Weights of a small GPT-style language model, trained from scratch on English Wikipedia.
Size: 2 heads of 96 (1 for keys and values), 4.05M parameters.
Architecture: RMSNorm before each block, rotary positions, no biases in attention or MLP, tied embeddings.
Training: a variant of Muon for these matrices, 145M tokens, 8826 steps.
Each number is 200 + 40 x the weight over its row's rms, rounded and kept within 0 to 999. Layers, rows and columns count from 0. The size before them is the row's rms in percent of the matrix's.

# gate: layer 8 MLP gate, 384x192, rms 0.107, rows 297-342, columns 144-191
# up: layer 8 MLP up, 384x192, rms 0.112, rows 297-342, columns 144-191
# down: layer 8 MLP down (transposed), 384x192, rms 0.0755, rows 297-342, columns 144-191
gate297,098,277,229,158,194,178,153,150,201,232,237,192,260,255,215,241,193,177,215,145,149,213,174,201,234,206,199,183,170,199,199,159,259,243,271,302,174,208,262,189,228,187,165,192,168,224,166,262,292
up297,098,302,186,217,200,177,194,215,206,231,187,197,281,192,216,157,252,206,191,173,200,195,138,126,244,203,222,242,161,195,208,198,269,281,212,302,215,188,157,240,157,197,196,247,107,183,125,166,177
down297,103,154,112,170,161,160,207,246,183,152,182,193,196,181,212,155,202,210,179,237,243,173,211,101,156,195,217,220,229,182,198,243,238,251,130,124,190,152,151,200,227,200,243,173,229,216,220,195,222
gate298,100,172,228,206,153,205,210,226,168,207,184,262,152,188,221,210,231,207,203,240,193,197,110,126,242,188,125,218,225,177,212,239,247,241,205,218,220,269,155,197,235,239,144,257,291,108,195,313,255
up298,105,206,229,244,234,279,214,163,160,215,204,180,220,177,213,183,221,197,227,166,256,193,189,205,265,220,172,194,219,227,204,224,209,198,149,172,210,177,148,213,290,195,254,159,219,182,191,194,220
down298,099,117,199,258,259,217,173,236,181,156,230,193,222,151,237,200,296,256,264,140,170,154,217,294,286,206,205,196,159,180,169,142,119,260,212,159,263,246,234,187,232,175,225,170,229,189,172,224,129
gate299,100,198,213,192,136,216,170,221,160,158,256,158,233,297,279,201,173,226,205,231,147,220,172,103,204,164,249,240,224,213,216,160,121,256,202,139,175,237,186,173,184,236,253,184,192,198,188,219,168
up299,104,217,205,199,263,227,110,215,199,226,211,139,209,170,176,269,204,246,231,202,102,217,235,244,226,224,120,157,122,247,249,196,162,261,173,245,206,213,154,205,236,190,238,248,176,155,297,232,178
down299,110,212,226,219,141,237,261,255,232,183,253,278,240,331,174,202,230,225,188,199,226,149,159,204,218,190,185,275,214,202,241,128,248,245,206,163,185,250,211,218,252,265,148,220,269,230,221,165,165
gate300,095,175,177,121,183,193,210,198,219,175,123,239,211,254,243,173,216,193,250,191,213,141,154,213,210,198,142,187,130,205,253,89,252,213,217,173,68,176,116,139,205,225,181,170,186,210,186,193,272
up300,101,240,193,205,185,148,198,156,253,148,191,203,171,193,215,208,190,202,147,166,227,190,206,95,180,230,179,144,212,189,203,100,206,195,233,163,149,228,242,217,168,164,200,185,189,178,166,182,175
down300,108,193,250,160,201,131,230,203,219,236,165,201,193,126,238,165,219,210,234,239,172,218,163,168,179,207,287,153,150,124,167,72,200,137,206,156,166,204,243,193,192,151,196,157,234,174,169,186,183
gate301,100,222,170,221,244,158,198,158,142,244,160,199,200,278,228,229,204,178,220,212,283,191,126,220,206,274,224,181,222,227,194,196,232,159,193,170,158,198,206,170,169,242,201,239,241,250,188,180,269
up301,107,215,215,261,204,194,183,164,188,163,149,182,247,264,178,251,226,299,143,127,176,196,280,210,174,209,178,229,190,219,189,271,183,211,257,160,252,137,129,241,200,228,239,198,194,135,156,183,277
down301,101,181,194,234,233,159,184,157,223,261,201,253,213,184,156,175,250,113,144,275,193,181,183,191,301,291,227,189,157,144,202,273,235,153,221,223,229,251,201,119,213,181,153,222,255,263,168,251,244
gate302,106,223,147,195,207,203,168,178,329,194,190,187,198,277,246,182,210,144,203,111,193,216,154,257,215,226,180,217,203,193,216,239,208,246,229,196,170,191,174,221,135,204,206,194,241,129,203,238,278
up302,098,227,131,211,178,229,213,160,202,154,181,183,305,183,121,175,228,169,229,179,229,190,178,163,233,173,108,197,161,187,201,148,172,190,253,165,180,230,140,223,169,113,174,190,203,221,282,234,223
down302,106,205,200,241,250,221,148,234,132,124,187,205,162,265,125,218,224,236,220,262,219,173,184,245,177,158,176,207,162,195,159,169,129,165,183,129,157,212,191,176,227,242,211,223,201,154,240,183,196
gate303,102,186,173,188,213,249,210,246,230,226,246,181,175,227,170,145,260,150,222,210,219,188,208,134,292,162,251,229,183,271,189,172,233,171,152,204,175,259,192,123,182,192,149,164,276,168,197,206,275
up303,098,188,210,254,79,156,228,220,196,164,215,248,193,193,177,168,219,256,199,163,192,203,152,246,212,208,250,220,210,212,212,171,192,129,162,139,162,231,195,216,258,218,219,157,199,238,190,233,222
down303,098,208,158,248,220,129,207,213,195,247,268,136,196,74,270,213,219,219,244,182,279,214,183,147,160,138,187,235,223,204,124,130,156,244,164,227,186,161,195,206,204,195,239,205,129,241,249,265,173
gate304,094,185,194,234,202,206,193,135,256,220,154,260,236,230,265,160,224,232,244,157,187,202,283,165,231,200,155,178,171,180,207,213,229,205,158,270,161,257,242,196,186,155,247,209,265,206,192,187,252
up304,103,218,207,115,155,255,267,114,174,200,256,194,187,235,201,162,198,205,174,165,197,197,200,225,247,163,219,176,246,218,226,236,215,127,179,218,185,153,205,311,143,147,212,206,254,244,175,250,261
down304,094,233,162,212,271,179,242,186,226,195,184,232,189,281,189,196,177,199,222,234,161,180,244,222,239,128,293,231,170,186,190,239,169,186,205,214,221,237,194,162,204,210,262,282,204,195,253,208,235
gate305,100,155,170,172,229,198,187,151,263,128,153,167,187,260,155,157,215,222,208,184,172,242,130,219,178,242,176,226,197,256,237,249,219,211,196,124,243,282,162,192,163,194,199,198,171,202,160,234,229
up305,095,223,213,215,173,279,200,211,147,217,206,224,167,107,193,210,209,189,232,190,260,192,283,172,167,225,218,209,263,142,214,191,222,148,213,240,167,141,194,210,231,111,255,210,167,183,155,177,197
down305,098,177,196,163,122,141,201,170,166,137,246,149,196,116,195,208,210,158,233,259,166,166,127,181,170,167,207,245,200,258,205,206,218,141,245,204,243,192,253,223,154,247,180,146,196,215,175,252,282
gate306,104,236,214,176,215,188,143,155,267,213,198,201,185,257,181,202,211,201,182,168,155,120,124,166,210,196,204,201,144,198,209,164,135,239,220,140,172,214,187,196,123,246,200,165,184,153,234,150,243
up306,094,173,234,258,136,217,290,182,173,154,206,221,213,169,196,231,112,314,211,234,176,214,226,282,138,187,204,230,217,180,216,269,319,164,152,250,176,248,216,132,176,199,192,153,139,189,169,192,167
down306,108,213,197,261,274,202,205,189,156,241,126,224,257,165,182,289,147,220,133,105,288,234,206,208,169,167,172,256,147,186,214,262,183,202,189,237,244,142,186,250,169,151,228,220,198,233,255,180,248
gate307,097,254,229,155,192,226,131,226,174,192,206,143,126,253,271,145,108,150,202,176,200,145,262,149,198,191,159,148,241,206,117,210,202,156,220,231,252,198,208,240,244,187,279,141,215,220,226,263,259
up307,101,231,240,249,229,157,154,183,180,199,176,160,194,275,202,209,167,248,170,178,127,117,230,210,208,230,212,208,196,187,189,106,155,170,204,329,276,199,241,244,217,195,203,133,165,158,150,262,244
down307,096,163,206,171,170,156,205,270,132,102,215,187,217,217,218,221,149,187,248,207,104,259,160,155,155,271,172,205,96,258,187,207,236,161,273,186,161,269,195,177,255,221,227,175,229,230,194,232,284
gate308,092,236,262,264,186,163,191,199,206,126,240,189,168,216,180,103,248,166,198,205,221,255,169,178,180,180,235,182,229,160,154,183,247,134,227,238,162,223,144,145,233,255,190,202,176,183,265,113,230
up308,090,233,111,133,115,146,211,157,183,164,168,164,242,216,156,217,188,203,167,260,148,160,198,170,223,251,188,245,197,229,204,228,190,207,245,235,145,174,241,228,215,162,251,227,143,203,230,200,210
down308,103,188,237,195,202,209,201,218,204,247,178,240,265,362,173,151,181,271,211,221,264,245,174,199,232,178,202,193,215,146,173,205,265,167,165,260,203,205,171,201,193,189,191,249,229,204,241,233,194
gate309,102,123,207,194,226,202,169,213,194,197,166,175,249,207,181,184,143,203,216,204,242,240,138,294,184,174,147,267,191,275,202,249,200,184,117,125,209,246,217,186,194,205,133,119,141,229,174,182,224
up309,102,223,252,190,141,232,121,125,212,244,177,199,170,238,190,167,247,171,187,212,123,223,195,220,128,248,247,183,146,252,170,201,184,149,251,205,207,124,171,133,188,269,171,202,197,194,212,153,152
down309,102,223,193,254,252,285,117,217,266,175,151,236,233,160,164,279,272,184,180,149,179,178,191,243,191,219,219,253,168,147,210,193,160,192,202,153,172,181,158,154,126,202,215,184,241,225,154,154,203
gate310,103,196,134,286,244,179,131,140,179,261,179,234,205,324,250,168,204,232,207,203,267,156,264,151,245,197,155,216,256,203,209,186,238,171,220,218,162,242,286,204,217,106,249,200,314,187,112,192,163
up310,102,208,210,186,191,225,224,178,249,212,213,193,255,205,226,190,271,161,199,189,141,156,204,224,198,201,176,134,127,187,239,295,245,195,206,176,257,287,225,187,232,107,202,175,260,189,163,227,216
down310,106,178,217,227,179,239,229,210,241,218,170,261,140,299,239,226,288,196,229,224,222,118,194,173,208,257,203,201,185,166,128,312,172,275,155,183,238,152,175,101,271,189,247,201,263,201,198,197,223
gate311,098,170,192,252,195,185,199,264,195,160,185,224,152,158,197,142,127,242,257,249,202,173,233,187,160,206,203,218,217,219,174,252,250,216,250,132,176,233,147,160,261,248,169,176,226,160,188,174,212
up311,101,186,227,249,208,215,145,166,235,124,247,216,219,175,279,143,144,212,241,117,257,174,239,202,202,178,223,242,256,246,137,171,190,202,83,224,264,186,163,197,213,144,179,207,174,185,196,236,94
down311,098,145,212,167,218,230,173,184,147,167,169,280,95,59,143,211,237,206,160,289,226,178,208,229,292,170,192,205,251,189,191,204,250,177,217,234,189,255,230,215,141,176,211,212,219,164,183,154,233
gate312,091,155,143,126,168,239,312,248,224,173,190,181,190,174,148,230,208,173,244,171,212,158,225,153,227,185,142,230,186,236,273,151,169,166,244,201,126,146,223,294,174,282,210,240,157,236,219,265,259
up312,100,240,239,243,234,199,164,162,223,238,278,217,198,157,218,184,225,250,168,169,221,295,215,238,164,171,239,98,228,170,211,254,225,202,194,244,212,195,246,213,219,183,210,201,263,211,135,194,138
down312,093,266,211,259,153,232,137,113,202,219,217,182,234,243,216,221,209,206,196,238,184,215,311,145,201,204,250,220,159,220,201,264,155,133,271,185,213,139,158,217,271,254,208,200,175,127,161,215,197
gate313,101,243,200,182,259,154,222,174,245,187,231,179,200,286,180,223,177,210,191,231,180,213,184,149,189,286,191,193,247,195,202,174,133,173,139,205,208,140,209,225,141,167,134,90,216,212,263,258,168
up313,094,263,165,153,221,196,118,188,237,159,295,177,184,249,218,220,205,205,214,204,236,238,174,146,212,205,228,155,201,250,246,179,229,230,121,168,207,199,117,194,187,178,128,178,165,241,274,227,157
down313,111,265,198,220,228,217,266,238,243,167,271,173,155,233,198,250,230,148,99,217,218,266,184,245,196,185,211,158,217,202,172,146,127,222,147,195,128,212,173,157,212,200,177,130,149,197,178,211,239
gate314,101,139,205,210,249,201,130,173,193,240,224,145,153,219,255,125,188,196,140,208,277,141,230,146,188,197,199,285,187,210,181,205,245,163,218,247,86,183,170,258,252,179,156,129,168,232,212,208,202
up314,100,238,184,228,131,207,138,199,301,213,182,171,152,267,194,250,187,159,257,221,178,224,226,208,203,245,228,219,237,204,194,175,222,166,196,214,137,214,209,161,149,207,254,276,271,243,174,145,213
down314,100,191,176,187,205,183,152,221,188,168,155,261,202,217,124,249,273,197,216,219,185,197,181,254,139,211,232,123,189,148,108,202,129,217,173,174,223,151,200,158,166,211,181,192,219,151,182,167,177
gate315,104,196,160,213,159,237,284,203,166,200,221,128,183,215,160,226,241,256,171,242,202,238,194,206,178,148,205,183,174,185,181,129,246,178,131,196,173,177,279,138,319,187,157,151,213,225,242,204,175
up315,107,264,234,236,209,167,267,241,196,266,202,237,179,206,140,245,256,192,223,188,233,195,172,127,250,95,220,217,181,234,158,217,172,134,222,227,135,272,238,148,258,213,172,213,298,242,219,203,133
down315,099,199,156,288,136,256,189,198,121,177,229,216,140,152,221,229,192,258,241,154,244,165,169,215,266,155,192,187,298,191,168,126,163,169,164,216,209,285,173,185,209,234,306,135,211,205,165,254,180
gate316,095,204,262,194,204,239,181,173,185,194,268,148,230,122,201,168,205,216,156,212,194,188,192,185,212,188,175,147,262,282,157,144,174,198,203,294,186,273,247,227,222,172,247,168,241,258,182,139,126
up316,097,191,214,212,196,257,273,209,211,204,292,276,136,229,230,150,195,198,181,194,217,241,157,201,205,181,187,183,250,200,236,195,204,160,203,248,234,281,204,165,231,269,231,261,230,219,195,177,201
down316,097,165,177,200,245,244,207,225,240,195,178,169,188,285,163,158,150,243,195,249,155,179,251,149,256,222,154,71,184,196,205,202,189,154,177,126,275,126,148,189,218,199,186,227,210,147,161,199,143
gate317,101,262,183,147,195,202,150,151,198,176,167,171,261,229,229,270,152,183,195,211,196,202,171,234,180,191,213,220,225,254,257,223,169,202,149,224,218,215,166,256,249,254,203,198,216,142,213,219,250
up317,104,216,305,233,268,218,189,240,132,217,152,193,276,267,231,205,177,221,228,154,196,193,194,227,185,271,226,203,187,200,153,237,246,242,205,132,209,260,240,157,200,239,183,159,218,228,155,127,191
down317,110,145,229,219,162,195,166,150,193,190,168,211,271,154,225,219,216,241,193,218,146,231,138,200,215,231,223,148,221,175,226,295,212,115,205,246,197,238,216,225,224,186,147,213,232,194,262,157,199
gate318,096,230,242,248,202,202,150,173,140,227,253,290,201,261,161,190,210,174,207,252,214,262,124,226,223,184,158,213,177,157,196,129,216,149,161,221,88,217,268,162,204,188,193,193,212,243,173,192,125
up318,102,199,213,243,225,260,201,206,118,219,157,125,227,175,164,146,215,224,227,265,230,173,149,182,257,200,199,127,176,228,200,211,169,218,182,220,187,224,126,199,199,158,233,229,168,147,225,139,219
down318,104,195,258,223,231,221,155,242,209,206,256,220,219,216,109,193,220,263,264,210,233,218,269,220,198,118,163,191,228,207,229,188,160,236,156,200,165,226,227,159,209,190,202,221,154,200,254,171,182
gate319,109,251,178,219,119,227,171,183,160,201,214,198,178,249,203,161,208,196,168,278,208,191,193,104,241,229,232,200,223,202,303,223,251,179,197,211,206,138,210,182,231,255,120,250,303,220,182,207,208
up319,099,270,190,279,240,141,213,221,137,146,189,259,157,219,150,251,243,183,165,178,188,272,275,216,215,188,90,216,224,204,225,172,195,244,221,267,221,282,231,184,128,258,222,194,134,270,216,192,201
down319,101,232,204,251,155,254,209,168,185,275,210,231,243,211,157,124,192,132,174,231,154,202,168,264,193,199,236,296,182,196,154,201,259,131,204,184,202,182,153,186,276,155,107,232,232,199,176,247,177
gate320,097,222,253,208,237,140,155,168,170,222,122,182,268,222,82,174,196,233,210,159,143,135,222,158,155,236,219,223,227,145,183,255,178,221,252,216,126,273,210,241,184,186,186,216,248,215,198,164,244
up320,099,256,293,247,172,211,226,258,203,202,192,260,168,155,184,206,192,126,191,112,170,187,277,221,166,162,206,175,159,252,188,195,283,176,267,217,206,232,179,219,167,195,163,213,236,206,161,251,207
down320,098,163,213,210,240,158,154,193,193,212,154,152,162,255,204,240,274,240,212,193,171,236,63,169,173,253,148,199,209,185,283,243,220,191,205,129,183,143,191,245,202,192,295,176,231,190,264,224,156
gate321,102,211,221,243,226,176,241,220,240,194,246,204,239,179,221,183,203,132,221,159,269,143,271,184,211,224,192,179,209,268,208,237,216,197,135,282,245,167,191,226,160,217,171,124,233,217,183,232,184
up321,099,167,211,218,165,205,180,219,176,161,222,153,219,216,181,181,228,222,231,208,217,232,239,193,250,193,215,193,226,221,329,146,175,186,150,144,220,173,210,143,151,207,142,254,211,269,223,279,204
down321,094,165,306,217,163,179,96,222,177,211,254,196,253,237,268,189,180,225,226,175,146,204,234,81,238,209,173,288,169,265,255,230,268,163,192,227,241,212,227,240,169,245,248,180,251,209,176,171,226
gate322,103,236,151,247,256,187,153,146,147,198,194,239,208,236,179,212,155,189,167,135,172,231,217,198,228,170,186,272,185,175,251,174,277,235,203,141,202,217,194,213,239,130,123,130,214,294,191,161,154
up322,103,149,173,173,200,181,173,186,191,224,189,182,152,240,214,267,241,175,163,283,196,210,241,201,158,130,225,247,211,213,224,80,242,196,174,194,219,197,232,141,154,157,252,192,181,231,185,258,236
down322,100,215,254,185,140,188,158,212,216,198,171,166,122,214,226,215,190,180,231,183,199,229,192,222,250,220,218,166,192,196,200,202,164,165,142,214,149,189,250,196,143,232,200,212,139,226,255,199,169
gate323,103,225,250,185,217,141,197,202,194,157,196,194,197,220,188,187,222,120,137,221,136,191,180,155,202,260,179,194,236,296,146,189,101,239,197,172,193,175,140,176,223,203,174,120,285,124,261,250,236
up323,106,219,254,249,265,166,124,313,235,209,226,175,222,202,178,232,205,212,153,117,190,151,143,266,193,301,141,247,192,200,215,206,188,157,147,187,213,203,250,212,149,224,199,207,162,176,152,176,233
down323,100,206,166,175,187,174,173,175,147,254,207,218,228,117,194,209,161,266,215,240,179,179,288,135,123,228,264,188,241,178,226,165,152,145,235,233,200,214,186,183,199,152,110,199,194,265,199,197,258
gate324,102,209,230,201,166,169,136,188,200,211,199,218,204,341,242,196,240,133,181,168,189,232,255,273,183,294,149,149,273,180,248,244,171,190,156,203,162,264,126,226,132,248,270,220,221,189,166,163,211
up324,100,170,190,126,181,149,194,170,233,229,248,229,102,137,195,179,189,165,207,228,201,186,192,204,264,160,251,150,179,250,199,255,123,238,208,212,198,211,178,189,198,225,210,272,212,168,254,199,215
down324,103,216,193,209,267,171,199,218,201,232,149,204,210,53,253,152,211,206,136,141,209,242,177,166,262,192,273,234,230,142,207,246,196,144,226,186,219,191,209,236,183,201,200,217,200,178,256,184,230
gate325,099,200,202,193,220,211,186,229,146,146,218,142,255,214,197,145,194,209,237,184,200,137,133,215,189,279,184,137,226,273,143,205,214,213,175,223,224,152,214,129,214,178,96,211,203,130,155,168,187
up325,087,166,196,152,112,244,142,159,182,132,193,197,242,212,172,179,219,169,223,213,223,202,219,212,257,254,217,236,201,233,122,221,209,170,206,256,182,178,187,249,179,276,164,181,191,139,199,212,215
down325,101,220,257,175,249,241,186,240,219,174,118,187,204,244,287,191,227,263,219,166,273,178,229,236,145,169,222,181,196,170,177,204,184,166,166,184,224,169,174,183,151,148,215,155,200,134,182,253,191
gate326,094,143,231,189,285,233,217,162,213,185,162,204,185,220,256,200,292,142,140,226,171,179,275,221,119,220,215,198,167,148,196,159,200,174,185,158,183,200,258,190,283,174,225,254,233,192,214,199,200
up326,097,171,223,252,210,165,223,137,149,241,148,173,183,252,241,221,271,170,154,180,130,212,249,189,196,213,276,196,155,226,169,135,212,275,220,238,221,225,262,179,244,212,147,217,187,155,278,212,140
down326,094,105,250,182,258,219,183,155,258,177,214,169,239,150,203,170,176,170,246,209,259,195,226,172,176,155,189,203,236,171,273,183,205,217,148,161,131,246,208,180,190,189,172,211,86,160,261,279,193
gate327,094,201,181,197,137,223,181,196,202,141,174,186,234,283,161,264,237,177,187,192,185,160,192,126,182,222,174,234,227,159,150,191,103,192,180,176,207,200,153,155,181,201,165,226,234,196,203,257,70
up327,099,240,218,187,218,242,242,216,191,207,292,242,192,195,204,139,181,229,210,236,194,215,233,296,145,183,162,149,201,199,219,279,203,114,167,184,201,203,152,242,171,202,175,185,215,197,224,145,188
down327,096,207,178,163,237,215,232,150,175,175,194,182,216,169,180,210,223,185,253,167,184,200,236,204,180,166,134,225,239,175,130,197,173,180,150,124,237,194,202,184,170,199,168,219,198,201,193,171,168
gate328,109,155,201,179,250,197,195,210,224,204,223,242,131,264,215,194,223,295,236,169,197,216,181,215,256,249,141,217,199,214,153,249,211,180,204,208,210,191,255,162,226,242,173,218,214,266,140,186,224
up328,110,241,143,217,143,239,178,187,226,166,228,193,214,162,179,173,198,198,173,253,209,185,218,206,145,170,205,203,145,255,145,138,213,223,197,186,184,247,211,305,216,116,249,162,156,118,206,214,226
down328,104,181,253,184,325,227,179,200,232,187,208,183,186,142,187,163,279,218,175,157,220,202,285,132,211,195,238,266,196,194,217,215,248,223,286,137,190,185,259,178,209,203,213,261,198,159,205,212,231
gate329,104,122,229,177,224,162,190,160,223,220,218,157,166,219,211,217,174,142,190,209,288,169,150,216,122,200,130,240,241,202,167,188,124,219,229,202,196,192,188,199,185,227,240,231,225,172,241,224,237
up329,100,261,216,230,224,229,143,260,175,155,213,135,219,192,150,142,207,214,219,212,96,239,180,201,268,116,162,232,183,176,249,238,218,207,132,118,219,197,232,207,177,213,206,220,206,161,200,195,220
down329,104,227,172,258,203,193,177,250,208,143,194,152,279,194,155,226,260,186,135,247,234,253,177,221,193,218,172,247,219,175,242,270,239,170,264,209,175,165,220,176,233,226,122,192,183,216,235,238,178
gate330,099,206,182,237,205,162,208,203,195,178,214,221,170,209,280,137,219,250,228,170,247,235,183,196,232,217,161,177,153,214,176,168,207,152,199,87,158,232,157,174,193,216,148,173,222,151,154,203,171
up330,104,190,240,245,178,178,130,229,188,230,211,216,237,193,165,174,231,168,273,143,231,138,213,231,223,209,184,161,243,213,268,156,236,220,224,220,136,213,190,154,199,144,193,220,179,151,257,204,269
down330,094,271,238,204,251,200,295,235,187,249,235,207,207,179,194,223,51,150,172,186,212,190,208,102,231,245,301,183,199,199,155,247,148,237,215,222,208,258,168,153,208,156,246,202,213,206,207,192,207
gate331,096,272,169,190,184,223,252,206,196,216,232,139,161,230,184,249,169,214,237,267,134,154,210,220,224,304,196,229,246,186,160,277,271,171,232,127,190,236,231,104,172,173,161,268,221,259,209,216,230
up331,097,202,166,185,258,207,212,238,227,193,234,199,222,203,172,220,135,224,235,241,165,162,169,214,131,216,231,240,141,233,233,154,180,226,158,201,174,152,159,174,194,208,302,231,205,236,219,220,189
down331,095,224,222,203,225,164,236,153,208,202,161,167,209,200,163,169,113,195,204,201,221,168,199,192,259,198,143,179,220,189,232,133,229,281,242,213,180,212,136,157,173,239,228,219,215,205,188,196,214
gate332,098,199,193,228,279,178,170,173,171,188,187,252,208,145,151,289,177,278,172,181,182,129,221,168,250,185,227,215,175,179,187,299,176,186,204,237,154,231,240,159,198,239,179,195,209,207,205,151,216
up332,096,266,247,176,232,227,232,113,199,192,207,271,202,209,128,206,173,173,148,236,131,165,237,213,189,221,270,164,157,167,202,213,171,215,198,177,193,209,251,142,270,262,164,139,284,211,228,240,186
down332,092,195,214,260,187,160,145,236,237,196,256,178,200,224,243,171,147,233,293,169,191,172,254,151,174,107,139,268,159,260,219,217,276,262,190,234,201,209,204,269,114,145,278,203,131,193,232,161,241
gate333,103,288,174,230,268,209,255,190,228,197,154,234,233,251,156,179,168,231,183,215,209,163,190,303,238,213,191,184,158,206,189,181,268,145,186,299,186,169,241,246,167,128,247,202,132,141,209,190,255
up333,096,212,198,228,181,197,203,180,178,197,175,206,171,151,143,214,110,268,197,223,155,176,147,81,220,241,300,158,268,184,168,329,104,191,244,192,200,187,199,178,216,157,188,229,236,225,255,130,142
down333,104,260,188,187,241,202,203,206,241,164,215,188,169,185,263,144,213,145,163,221,178,132,238,224,176,164,231,184,205,156,238,329,174,196,240,153,226,184,191,239,234,218,220,181,298,184,131,180,161
gate334,108,211,166,258,201,154,232,247,210,123,246,210,172,227,209,245,208,206,153,149,185,206,201,176,234,227,173,284,221,205,135,202,188,163,187,154,120,263,229,217,183,193,207,288,144,252,146,311,148
up334,097,282,185,184,232,230,156,216,189,265,173,197,217,148,241,172,255,261,231,112,208,231,243,197,291,262,202,167,268,204,178,177,230,184,230,254,172,206,181,167,227,240,223,195,258,199,231,192,194
down334,101,240,211,211,250,282,198,124,218,203,182,205,199,161,269,176,263,145,196,216,168,237,186,177,213,245,177,202,131,235,276,141,256,197,183,224,182,211,235,180,218,153,160,160,240,179,213,190,196
gate335,100,182,228,299,168,265,180,233,188,277,184,223,282,234,210,160,181,201,225,249,173,189,192,196,226,187,139,216,183,203,241,228,227,196,146,196,212,206,196,146,190,210,163,242,225,196,192,240,207
up335,100,224,150,196,164,161,272,221,147,143,217,170,163,166,174,141,211,290,229,243,152,112,215,163,237,220,193,166,169,188,228,231,247,249,201,202,181,177,89,246,187,184,227,180,163,215,199,201,215
down335,099,159,249,168,136,231,225,226,233,246,239,218,204,186,231,191,250,201,271,185,211,262,173,146,231,208,152,218,171,217,148,176,157,217,182,188,188,275,195,132,185,164,252,173,178,169,142,176,133
gate336,091,169,186,222,124,149,167,241,197,149,157,177,194,168,210,155,225,209,197,224,323,175,203,194,243,230,198,240,176,207,185,189,190,224,140,204,243,253,198,181,207,172,93,182,200,204,185,245,148
up336,094,228,248,205,212,199,127,203,190,174,161,286,257,225,134,193,201,229,194,158,215,142,185,182,253,217,151,190,153,229,242,172,122,203,197,345,208,208,249,147,196,182,159,210,220,177,157,203,199
down336,107,154,173,200,127,143,136,191,244,210,193,212,200,92,208,299,171,193,212,200,180,170,271,149,260,267,127,245,180,178,267,147,155,209,188,196,212,219,136,216,156,242,103,195,162,172,180,222,156
gate337,102,228,268,222,260,182,221,157,234,158,255,172,186,217,209,172,204,247,182,269,140,217,242,133,256,214,217,151,276,214,148,230,138,177,173,188,245,203,213,242,206,195,269,192,255,230,137,176,260
up337,099,238,254,195,148,158,222,252,232,179,208,213,213,132,264,217,172,190,164,192,211,196,204,193,182,176,235,261,245,159,191,223,187,115,263,222,151,161,223,187,153,275,194,234,174,190,196,214,209
down337,102,192,155,244,227,188,156,143,133,282,128,142,248,168,166,210,128,183,150,159,188,183,208,237,157,249,251,160,158,291,200,275,157,206,180,303,154,164,249,217,220,220,117,202,166,245,196,218,170
gate338,097,174,197,207,227,195,157,101,242,138,280,150,119,201,156,239,134,189,231,220,147,109,218,191,226,207,197,207,164,215,304,176,222,181,154,205,216,180,181,134,203,191,219,220,201,260,196,223,248
up338,095,179,224,171,181,264,56,293,185,217,265,176,216,213,235,244,193,175,106,189,261,184,233,255,122,216,241,193,208,187,206,238,266,124,153,241,173,164,257,188,201,168,245,179,192,172,148,232,223
down338,098,217,140,228,191,225,159,210,211,152,188,112,202,139,163,167,269,233,217,222,182,156,126,165,221,188,92,273,170,205,201,154,119,213,191,90,270,221,147,224,286,199,156,198,163,212,195,234,203
gate339,096,217,154,238,213,250,174,242,158,256,238,241,266,244,276,198,191,227,222,195,191,230,209,206,194,166,219,147,209,163,213,164,211,173,232,177,242,205,177,224,174,225,171,261,269,164,183,211,287
up339,104,190,166,282,196,193,175,181,207,219,155,158,234,166,157,118,236,127,181,216,232,159,257,211,203,201,200,251,132,203,217,301,212,184,166,119,199,194,177,234,190,207,167,238,195,186,187,196,218
down339,104,157,263,169,168,180,211,219,199,301,222,289,168,141,243,244,180,282,230,189,174,216,151,165,198,207,181,240,206,210,174,136,158,171,254,211,242,211,174,237,167,114,239,100,147,189,246,221,233
gate340,115,219,272,195,179,160,224,183,138,299,187,179,223,227,183,144,199,223,195,244,226,203,177,249,251,224,234,255,233,230,189,213,244,166,242,318,200,202,98,221,209,194,186,202,256,261,135,203,178
up340,110,184,145,191,250,255,183,177,274,179,223,209,172,232,223,206,223,137,149,231,195,236,252,197,173,224,201,134,212,189,235,148,148,150,174,131,209,171,248,225,199,201,211,208,216,146,228,241,270
down340,110,233,216,186,239,148,220,163,193,184,169,210,178,305,162,221,183,184,255,141,123,234,220,160,144,210,211,103,227,196,213,236,151,195,154,223,218,219,152,154,217,196,223,332,141,187,232,218,222
gate341,092,157,169,180,181,191,169,221,278,167,188,255,166,212,198,143,186,260,257,212,192,173,225,250,183,167,260,150,237,124,123,131,189,159,167,263,230,173,187,299,173,205,247,181,206,178,245,143,177
up341,093,256,215,185,115,149,168,184,209,164,171,230,211,199,222,211,196,153,267,234,160,204,122,193,165,148,177,247,181,215,111,282,261,224,146,168,248,153,277,142,203,177,195,133,140,253,213,122,261
down341,092,176,157,92,199,183,173,159,175,212,178,257,209,308,324,177,140,142,229,161,176,184,242,193,140,161,249,187,245,180,227,233,175,223,140,218,148,208,225,259,219,206,192,158,226,180,246,142,179
gate342,104,203,242,129,190,213,181,144,206,167,224,176,196,239,156,211,174,138,139,225,207,215,110,271,253,196,186,212,170,207,222,195,223,222,241,173,194,197,171,191,198,143,172,167,224,192,178,227,190
up342,103,167,221,139,254,193,195,177,213,230,233,212,171,199,234,246,212,178,227,174,200,196,217,239,270,211,159,121,244,113,193,239,169,207,229,128,268,149,192,240,226,170,88,249,260,133,241,222,223
down342,096,213,213,241,124,209,218,219,259,258,187,133,123,220,178,233,215,185,163,261,194,122,217,208,201,207,185,190,196,226,144,135,181,176,253,130,131,207,243,265,178,182,201,267,210,171,144,175,263